{"num_hidden_layers": 9, "hidden_size": 192, "num_attention_heads": 6, "num_key_value_heads": 2, "head_dim": 32, "intermediate_size": 768, "vocab_size": 8192, "hidden_act": "geglu", "norm": "layernorm", "norm_place": "pre", "norm_eps": 1e-05, "positions": "learned", "qk_norm": false, "attn_scale": 0.177, "bias": "all", "tie_word_embeddings": true, "parallel_block": false, "init": "normal", "init_std_qkv": 0.0276, "init_std_o": 0.00652, "init_std_up": 0.0276, "init_std_down": 0.00652, "optimizer": "soap_variant", "learning_rate": 0.00798, "beta1": 0.95, "beta2": 0.95, "weight_decay": 0.018, "lr_head": 0.0108, "max_grad_norm": 1.0, "warmup_steps": 200, "schedule": "wsd", "decay_fraction": 0.914, "decay_shape": "linear", "final_lr_fraction": 0.05, "batch_tokens": 131072, "max_seq_len": 1024, "doc_mask": false, "train_tokens": 458800000, "max_steps": 3501, "dataset": "wikipedia_en"}
Each number is 500 + 50 x the weight over its row's rms, rounded and kept within 0 to 999. Layers, rows and columns count from 0. Numbers have three digits each. The size before them is the row's rms in percent of the matrix's.

# down: layer 4 MLP down (transposed), 768x192, rms 0.22, rows 384-423, columns 144-191
# gate: layer 4 MLP gate, 768x192, rms 0.236, rows 385-424, columns 144-191
# up: layer 4 MLP up, 768x192, rms 0.245, rows 385-424, columns 144-191
down384 095:527562516517501497462431502481544523432522383430476519540526549506481488516598489433480425569496510532479470493494533487604559519513544477480412
gate385 100:520466487397511559511471487564494467506461518468370430420486464504618493525484553509506507381521436510534462500568487454504505443457585453460483
up385 089:438577453469497456580492476483443542528392475465439579562539458405578505639554452597413489502452468567404535565514484529418446482519513520562440
down385 095:465432449504411447582498588545441533473466465565535515521477509488502450521551519465453507520542427544482459507477514426583488460481479501454533
gate386 102:549502558523485585519451486521491537528462538510558501469410600489496474537428497453406530443520526583386490596468507538460507443454465540598455
up386 094:489498448529460536492427546501542495537518501533546461556596492464504546489525481427491524526456451510527489488518449518430603551467490560462523
down386 101:449440576548593410565496433453399554575472495505496501508540503520456465455516434408473536493527508423499571558458444465526474562527495423553546
gate387 087:527474457418557446531429461489491533483499485479539425495550350488477478470444413526604493462524461514430488449479530504497527520464541582479464
up387 092:544457404521517533471491482489545478433491533487481562539500467620561474463544456515497519499412552462561512418541451450491466440434521443519479
down387 102:506491477512516530574532365519524497528421520526481496527469469560630460488601506408510518480574484572441484549448520525401489516522466510600485
gate388 098:453529529442493537450450600550520536495443473473410541520482565490498480598420481457440551490470601554447457608534492595462577502544541502543484
up388 096:477489421524522423499517519506505431491542511523608465470535485496500572386437352558514539450508532401425519454430451463514535436565523551508584
down388 102:526485485495500471485429459360544470475500501547472506493472602496543506508416641461492459483552382577562636465524509489444441543506488491607530
gate389 091:537486562480449468466518485579401466500458518452493486553564514564451569508463501505497512487496449486556406563534459480426422535483411460566493
up389 091:550500493497495566499432518465479527486438563423542530489415507433576493423588443518437541531425417510447467397593504485516477566472466480474549
down389 094:603411538474577531473489586473546391521534475516614469547573513442492444544492583547562441459543498460460494547436500522429561485492562524570521
gate390 107:523574470541534472458500406442496463423550550537561445482453536507500443532568508496459472516502425534454522488386483510522462542428562516438556
up390 093:458539396550561519482517526594525524515437424513567597486408591522557486400462484529501549556461457485481450477498367625531497506480469448527434
down390 103:518601532457627459562409422508562531496553540500574597424420446484550508450534515552505482484494414488499528494460430523412542389520430491491563
gate391 093:508576565510555400575602472453460523430508462585495446512442523528472432544524483487521546521527608503575469503484469630551482533442491485532448
up391 096:481558569530494469538525529498568564505504514575497471517581501495578495587466324482470543520515533503446513509511502405448549359566547535469532
down391 086:421504530462462550456500519573449510488489582545463497585570505485521461437431440459519448499567395549466518447459486501535507421518537551447614
gate392 100:452518486427511514499585509529498574569579544532496460505466480548526433503488477490630552441515549484464500442503432570486547529444530468533503
up392 104:464548460533532577503541574542582497525558447492566476590466534484507466413421466502593461473514478485398408433569460491470412519488461513429580
down392 110:487500521527526475497594454579419595456460524474472455431485464438484516452456449511509477520525507473403430529471517457533480556451446550523456
gate393 090:586534511438476498454487502449493489458463480554544510549474557439482526542452579550514480370542568511511522421436437391495426453543613491533467
up393 094:563555521460484560481462466516578543542558509498502563508573464519470450505492602571475361512462586490485465465504493480480473452512619621549550
down393 099:527563466370482443519549542417410475487501539425590459508609492552463544450472541535544548513391470444480598521452410526499466497484583496517500
gate394 094:525450404579504504428555488449514421532491400546472496390509528469495505392543484495433440475470467503475444516449462521439523485501520472474455
up394 090:469444539482544487507481521520538579440497532501452517546464576529470474511529457521614594522506500478608385493571464438471527527449410463599514
down394 100:559536516507451511472444434455529471599442507420502435484501437492534506519500534421428500410410503499543530507501548620485519451482532523468403
gate395 099:525419469559500546545529505570515455510425498495446459539404481541539535503510550530432448584440534397454459485504446489476476597470517435485414
up395 097:512480472559493583493411521444386591559553480421555474521551435383549494495601543441459600497582440523506458356538511480470528501508498579372570
down395 100:463508534511601503533461566543427486515474526523589471473557519612484501498489542475471473570515519555473565525564555522433570486388572453555454
gate396 084:512556476457495478499509449476481495539482539553482436527495521427484577522536568466506510475496523607483576452525511563509515587505533467404557
up396 095:496479506578405479474410518468493437525506500494423553491520492452631565451515508404473583482498499472450468507482405531484611606511415520499500
down396 085:516485484514554458511440511573525420410455458521425528499517489522479361510498549525569445558410508569533630555511510464530509385473537518467466
gate397 088:533428436407514535571414387524516584536627470450457467434602533522474455394470497564466503430431536465533530487592554428529551524575568437526480
up397 087:571592522458553469510521505446522502551435531506490536550446427421600400555504474536469482483538516527458506464434521617403483447450435491536497
down397 091:464442618508443471477490545515496530495505436538454550452439517468497558420425506451546461609533513471500473514527446530508606531620457515504436
gate398 095:391519533439568508586520529499431588454496472540449442486531518445512526457502529509466472511441513485511535434570544506444457518481408584449504
up398 112:510568487450585447540526525469530466599388471523434491600487545515485428528372500403461521485475577522514539477487438529520559517464522420505477
down398 099:577484477524492471430475530535526493543591519491475497527550472414574550490510489565492539548523567449561450541476412491569474455492549459564456
gate399 101:570540612600516458512501455424480503541482473517480539473453581549573479583501515518590503455383515414633455449454553535408406549404491501505456
up399 105:475468492527563437613535513499541477443606513537532472377570474562471546437558567525479529502504367405439561504572510533458431507410491433515538
down399 105:548487608539422454474415549444534407550529542430441509461474400470425530514525556565544517427446447502587453548500553480437464547485487472488448
gate400 129:538538496494464439458517429533563472565542557486473520510523521426498502516457455501525372490454429487489475546626530526514590438586500580581499
up400 086:507459475608487513519432495536498541586485493519520441517515387434453556545516463517564591560498482560595528507465452507559497508550553494452481
down400 105:433513508370512491505463554482493596422508442529561543475502516587511529512497577481564476434550572502467531513502441547454468612446545396531496
gate401 110:503586593524592418467516540485543554498526453554504414474505566591446603437508528541393534474473468502475405454505431434516520477498572466428448
up401 099:540469518569542618591500545538428464593473411491507509488493504398586451545494443431483487480431533625575529542395549477457517531561440476527457
down401 102:539578485509505502533461552559587599557514542461472469510510499525450559412500482432475471498500454460503498542460542591486505505567599460539490
gate402 111:505559433543515440521506524416591472550492449538595485548473517532506445436454489484460478560491498513516472571486535600471642477512588451458514
up402 107:488452441609485435503511617397453488434520520552424546527606410482479540467505552450494500484533528541473458476545490493489475444597489574480456
down402 113:446544552461498617451456548476496449560535452466502531455545497517518490531535470507481427406525422461477462514576594544471472544468582444416444
gate403 104:459573641537536539552447542557481535483557453433474492500483461494498492474440455514509586498527374469481487618495509496481557611483469472507548
up403 108:394540476475591432600555593535470457434545541448502507426533520539484558523490571458503488527506509384468494450441490487440480494421493526497495
down403 100:499561511534512494625571503595567512515525362553496495484531420508520555467487552506468490431521516584470374469486542458569530538472361578510553
gate404 107:542438557556393498564511576581517444422465446462505507489454474527509415499463464488520632523386587407525405525490482580532460497604511559531563
up404 110:566513495455591455573489430498465479463598590535602546505455531513424502539531403508524571467439532512593557425414397510495580415477524445527577
down404 105:519487488411556501467526588452505509496447466502508491441564503493582475539497491455508402436477507595453486597546554419503477537400485463531359
gate405 106:555465439542604548484492437481514442487471595496505497588599434510412548457395523500543476576517431424594477504584427560476453531570502461557520
up405 105:422586520512455478466518518527552551452478594507447493511523525428405458470511493468582469442466443522514453438423504466410565532489435498487564
down405 102:505420508441627557516470496524510386479564549485483491620552426474555586482540457445487479510437506501489523471508567480457512568431419604505495
gate406 099:408585471518565522571515417398423448494434471524519516523542521397480521463523623525511426530482530508459461521569564513491463596452417555465523
up406 097:523431497498487546499572538483577460621502539500476506515513509599538572545548397487577580416495518483495447454410514443488453481490513477501532
down406 095:391433454491560455481598468490619522530620475524469519504488567519564437530447562515528487438458471526527516461481547610560496406493539412510496
gate407 096:485479494508534494553575476584583591494543448505430512535496560453560526461533557613514460530524488408463418406547468457505512517549503456512556
up407 103:520372476447458519463529508553534575468547540524575480539545522517504474524540555462485548548509369495493525469474489537613480431531485518488562
down407 096:545456481582473442520466533536589492466593587548618510525490478434510520545483472510463524567531462469555558450555470476521561547480482408470537
gate408 103:491578487575464432566473435479512440564531450461590451478609537427493454495524521463426492541516466517406502612467516455433445488410494447496538
up408 099:498471515470566511504508499580466490479384466481457440472488455579551558455466535519598489555516475405591498478580546493584519498515545508438413
down408 100:484485546398536554428538500485514510464481460555492513413503473529538474504570477436524529469429419544526459468593448518520483565504583563508525
gate409 096:491519463543528552602510561504516482457468521496403542452562534480536528563411397477511526601471481458528509571517389628498464398503487486478486
up409 097:443516504515529504438549478488463430499555482447568574467447532563470535471508479518483547505481535586579470447449480404580526503540560424515531
down409 097:445618485537479475505571527557457501397562444465434461485525571520499513545468560489577452575440508483437384606544470478514437461471461604506497
gate410 102:493474476528513557477566478555541548563549490529546575559465542513543578534506467376520459459420485559567547505511549478384446497544427462576476
up410 085:556428410491523537507528472510512527515515464520515537498526579467554457518479427549511582436493482493457544527474435519503633434552529464463490
down410 098:541578501484473595477468528512491493488507431507537566520566576501590489553433590435476416552520546550538530424564539485499534510516535504573523
gate411 099:578379481512452484632407520441449539542516526546474517434456533532520550506462393500539490583545496427586384462476501504475517479546496538505545
up411 093:485562484543484435517440507425443449489485496554466554556506561446522502575457397553456594462365494482430540451550501472453516514477458510552570
down411 097:471439519489460496588479530523511498522537511472529498526489496544553580565533501460508568447546513370432519483450477603574522470580475536480518
gate412 105:462396466602497504515472446443389474498500436470544482380495582493420581524459526450527442495504499538420528525406489595445459501525556480574460
up412 099:468535560513531410449439466505515468593488427556505426440515509432527395530443555479454445429475568511504464478555473447513495465474528486395518
down412 109:484502451585457457543592541522499486629452466495500526539512479519530432489495446490543528477578459582537539492396537547518519544577455468529424
gate413 095:470475511482497523496515437518490438497484494490424468485518591537543484502573593407550591506407585454520415456482505439541511562409526541568520
up413 099:524420520454562518586517465534416516466565501460403521526482521524440510403462503374574448518491504574441460546472484532532464530439540511543478
down413 102:570509587446437465459543509548459530459463556496478510503505499497485510520448464394550506456546439541518449546472529385515515461414538523495454
gate414 112:587569586529487502542494528515510369498490573509471507559529539515467563546476457373453567570546507568534595476467523541537512506486534590508574
up414 112:574504519478450510446418555556458527517428587449522436523539537568543608519537528510475545507485500514485478476529370523529520552534542463601480
down414 106:506500481513420454504496532502441528503566450550559508419480491510486427480411502572476547459554449474536467527507531478501504512448377543460471
gate415 098:397601524513415460554474519477518596410474541524402544554478577434477557459510557473508547553478509469516453444505613609554456480585550525532407
up415 103:425494428593536453448487497540518584455493498455466538493400456506468587629491538523501526450466499555482495437536486492526470563462534518585552
down415 113:590526572558490565545404551568506566439502528462496442476448533465488562439555445487485485528430515605548536491511562328470490503523570546491531
gate416 094:538519477524521408511552410537502482523471475606457462456421535482522459452472479600560535471527475600410383507476478539462546478539424559534440
up416 105:525500351485503475491457544419498515463487497525548390485534558535495516497489502506537454512537513442528488585568496388511515511474379415562528
down416 100:568506501464502457548469452562473541587583546448446599515539432496514517477515529538542546491502529510514532495428570453502475420513426547506593
gate417 107:460544464483429524507569506395496573480535565557502457556488495506482503403578487534446506523461504423528495579604445515478533516527559574543500
up417 106:472494442529495501496549540505486476583513591465524448463528565629553580480405538440464434485508501532444575525581464449488489409561509577434574
down417 096:471523522585538506535434585569547383562483468439485563523448481481562408600530539496510500522522505437485503520382480404444510563487411464534546
gate418 102:503543482572504543527466432502437513472432518572519463540454539582507535432502567441586504481451526533451471438482634503411451474567514528578496
up418 107:429490421432445608565481526573527469472504460515499486527556400554525455440538461448467528443487414555513507497583473501506482514464480488460509
down418 094:498501535381548514508490410546499466499429526472507480543473583528484430431508588387506515574468537532496448519528525577482495576534513514551584
gate419 100:553531501511512420588489468478460486488508596443586559478543618508479475537435481507407498460453473502561561515526496513494654522499489468526510
up419 093:449530433531549503435601496455614530465538557545532439461484537438542522566507619555531518508540479485507564535511567480436581548457477498502546
down419 097:495562558542545547583577511514493478520484444472545559508451504564505483578394509515477452480556495480464535525446523463372502675527397533479342
gate420 098:429478521463476463437576417452468480460482460528537446534569504542520542535425442524532426523516503447524540375467452588483484534451554453533387
up420 098:544559464550471475519485523564558493485528483385453514479414477583554494422497568482476496445638588527537553532516541404484426545552475508504533
down420 100:507500503514443380415441494512467454394547463432515454462379492518461495516522494533495542474400588481549497461570599430542502478498499574421475
gate421 096:554575405542466451515408530482472510552562552541458500478522510465524549540565502492573461408552461592582464500495560535572463511492508500515457
up421 114:535582473430435555521531502480377513377539525367534470486557469547565506539529425535473541424480510529530517540443502523488514565480462558488548
down421 102:585389475560508542467529451545506444458582613458455428499571544471535606590440476521525505546439514431518451552482454458589448433527468455385423
gate422 113:515561529402542480517450449635450399668478519502530415499568554495508597467477489554498530434437519484389536462459483440506549544551515441456580
up422 102:517464477407521501489530489509387432461509505520522497572633450524567530524491420415574519463444491536428581557494493408517492393494533449483494
down422 102:500536404551491538483587440473539524383414467530544492535416525561479425472559494541619515612506523539490475471457495579522447503481510515543538
gate423 119:560563560459397473483517494446436520448528564532412500457525542477420426495534520491528569487487403533524499414562584544500599533528473513548594
up423 126:385571525553494539515499620558491499520465538447482450521451512497518474534579500526455530546335466538497462493537450437506526589410446483469482
down423 113:500521475553517490494493434496421478423467424559536387573537520487528607444458488510544447485587528517485485479488445486516546455441470460536502
gate424 088:365580455501472496538562487534464569531475401493423451400472433428487493496495525531570507448494474495455449456513479493551475514557519489468517
up424 097:535617442486514511453545504495466512569454546543491506518506468495559531528463529501471504582555507486522589373503586521469525413500472529568466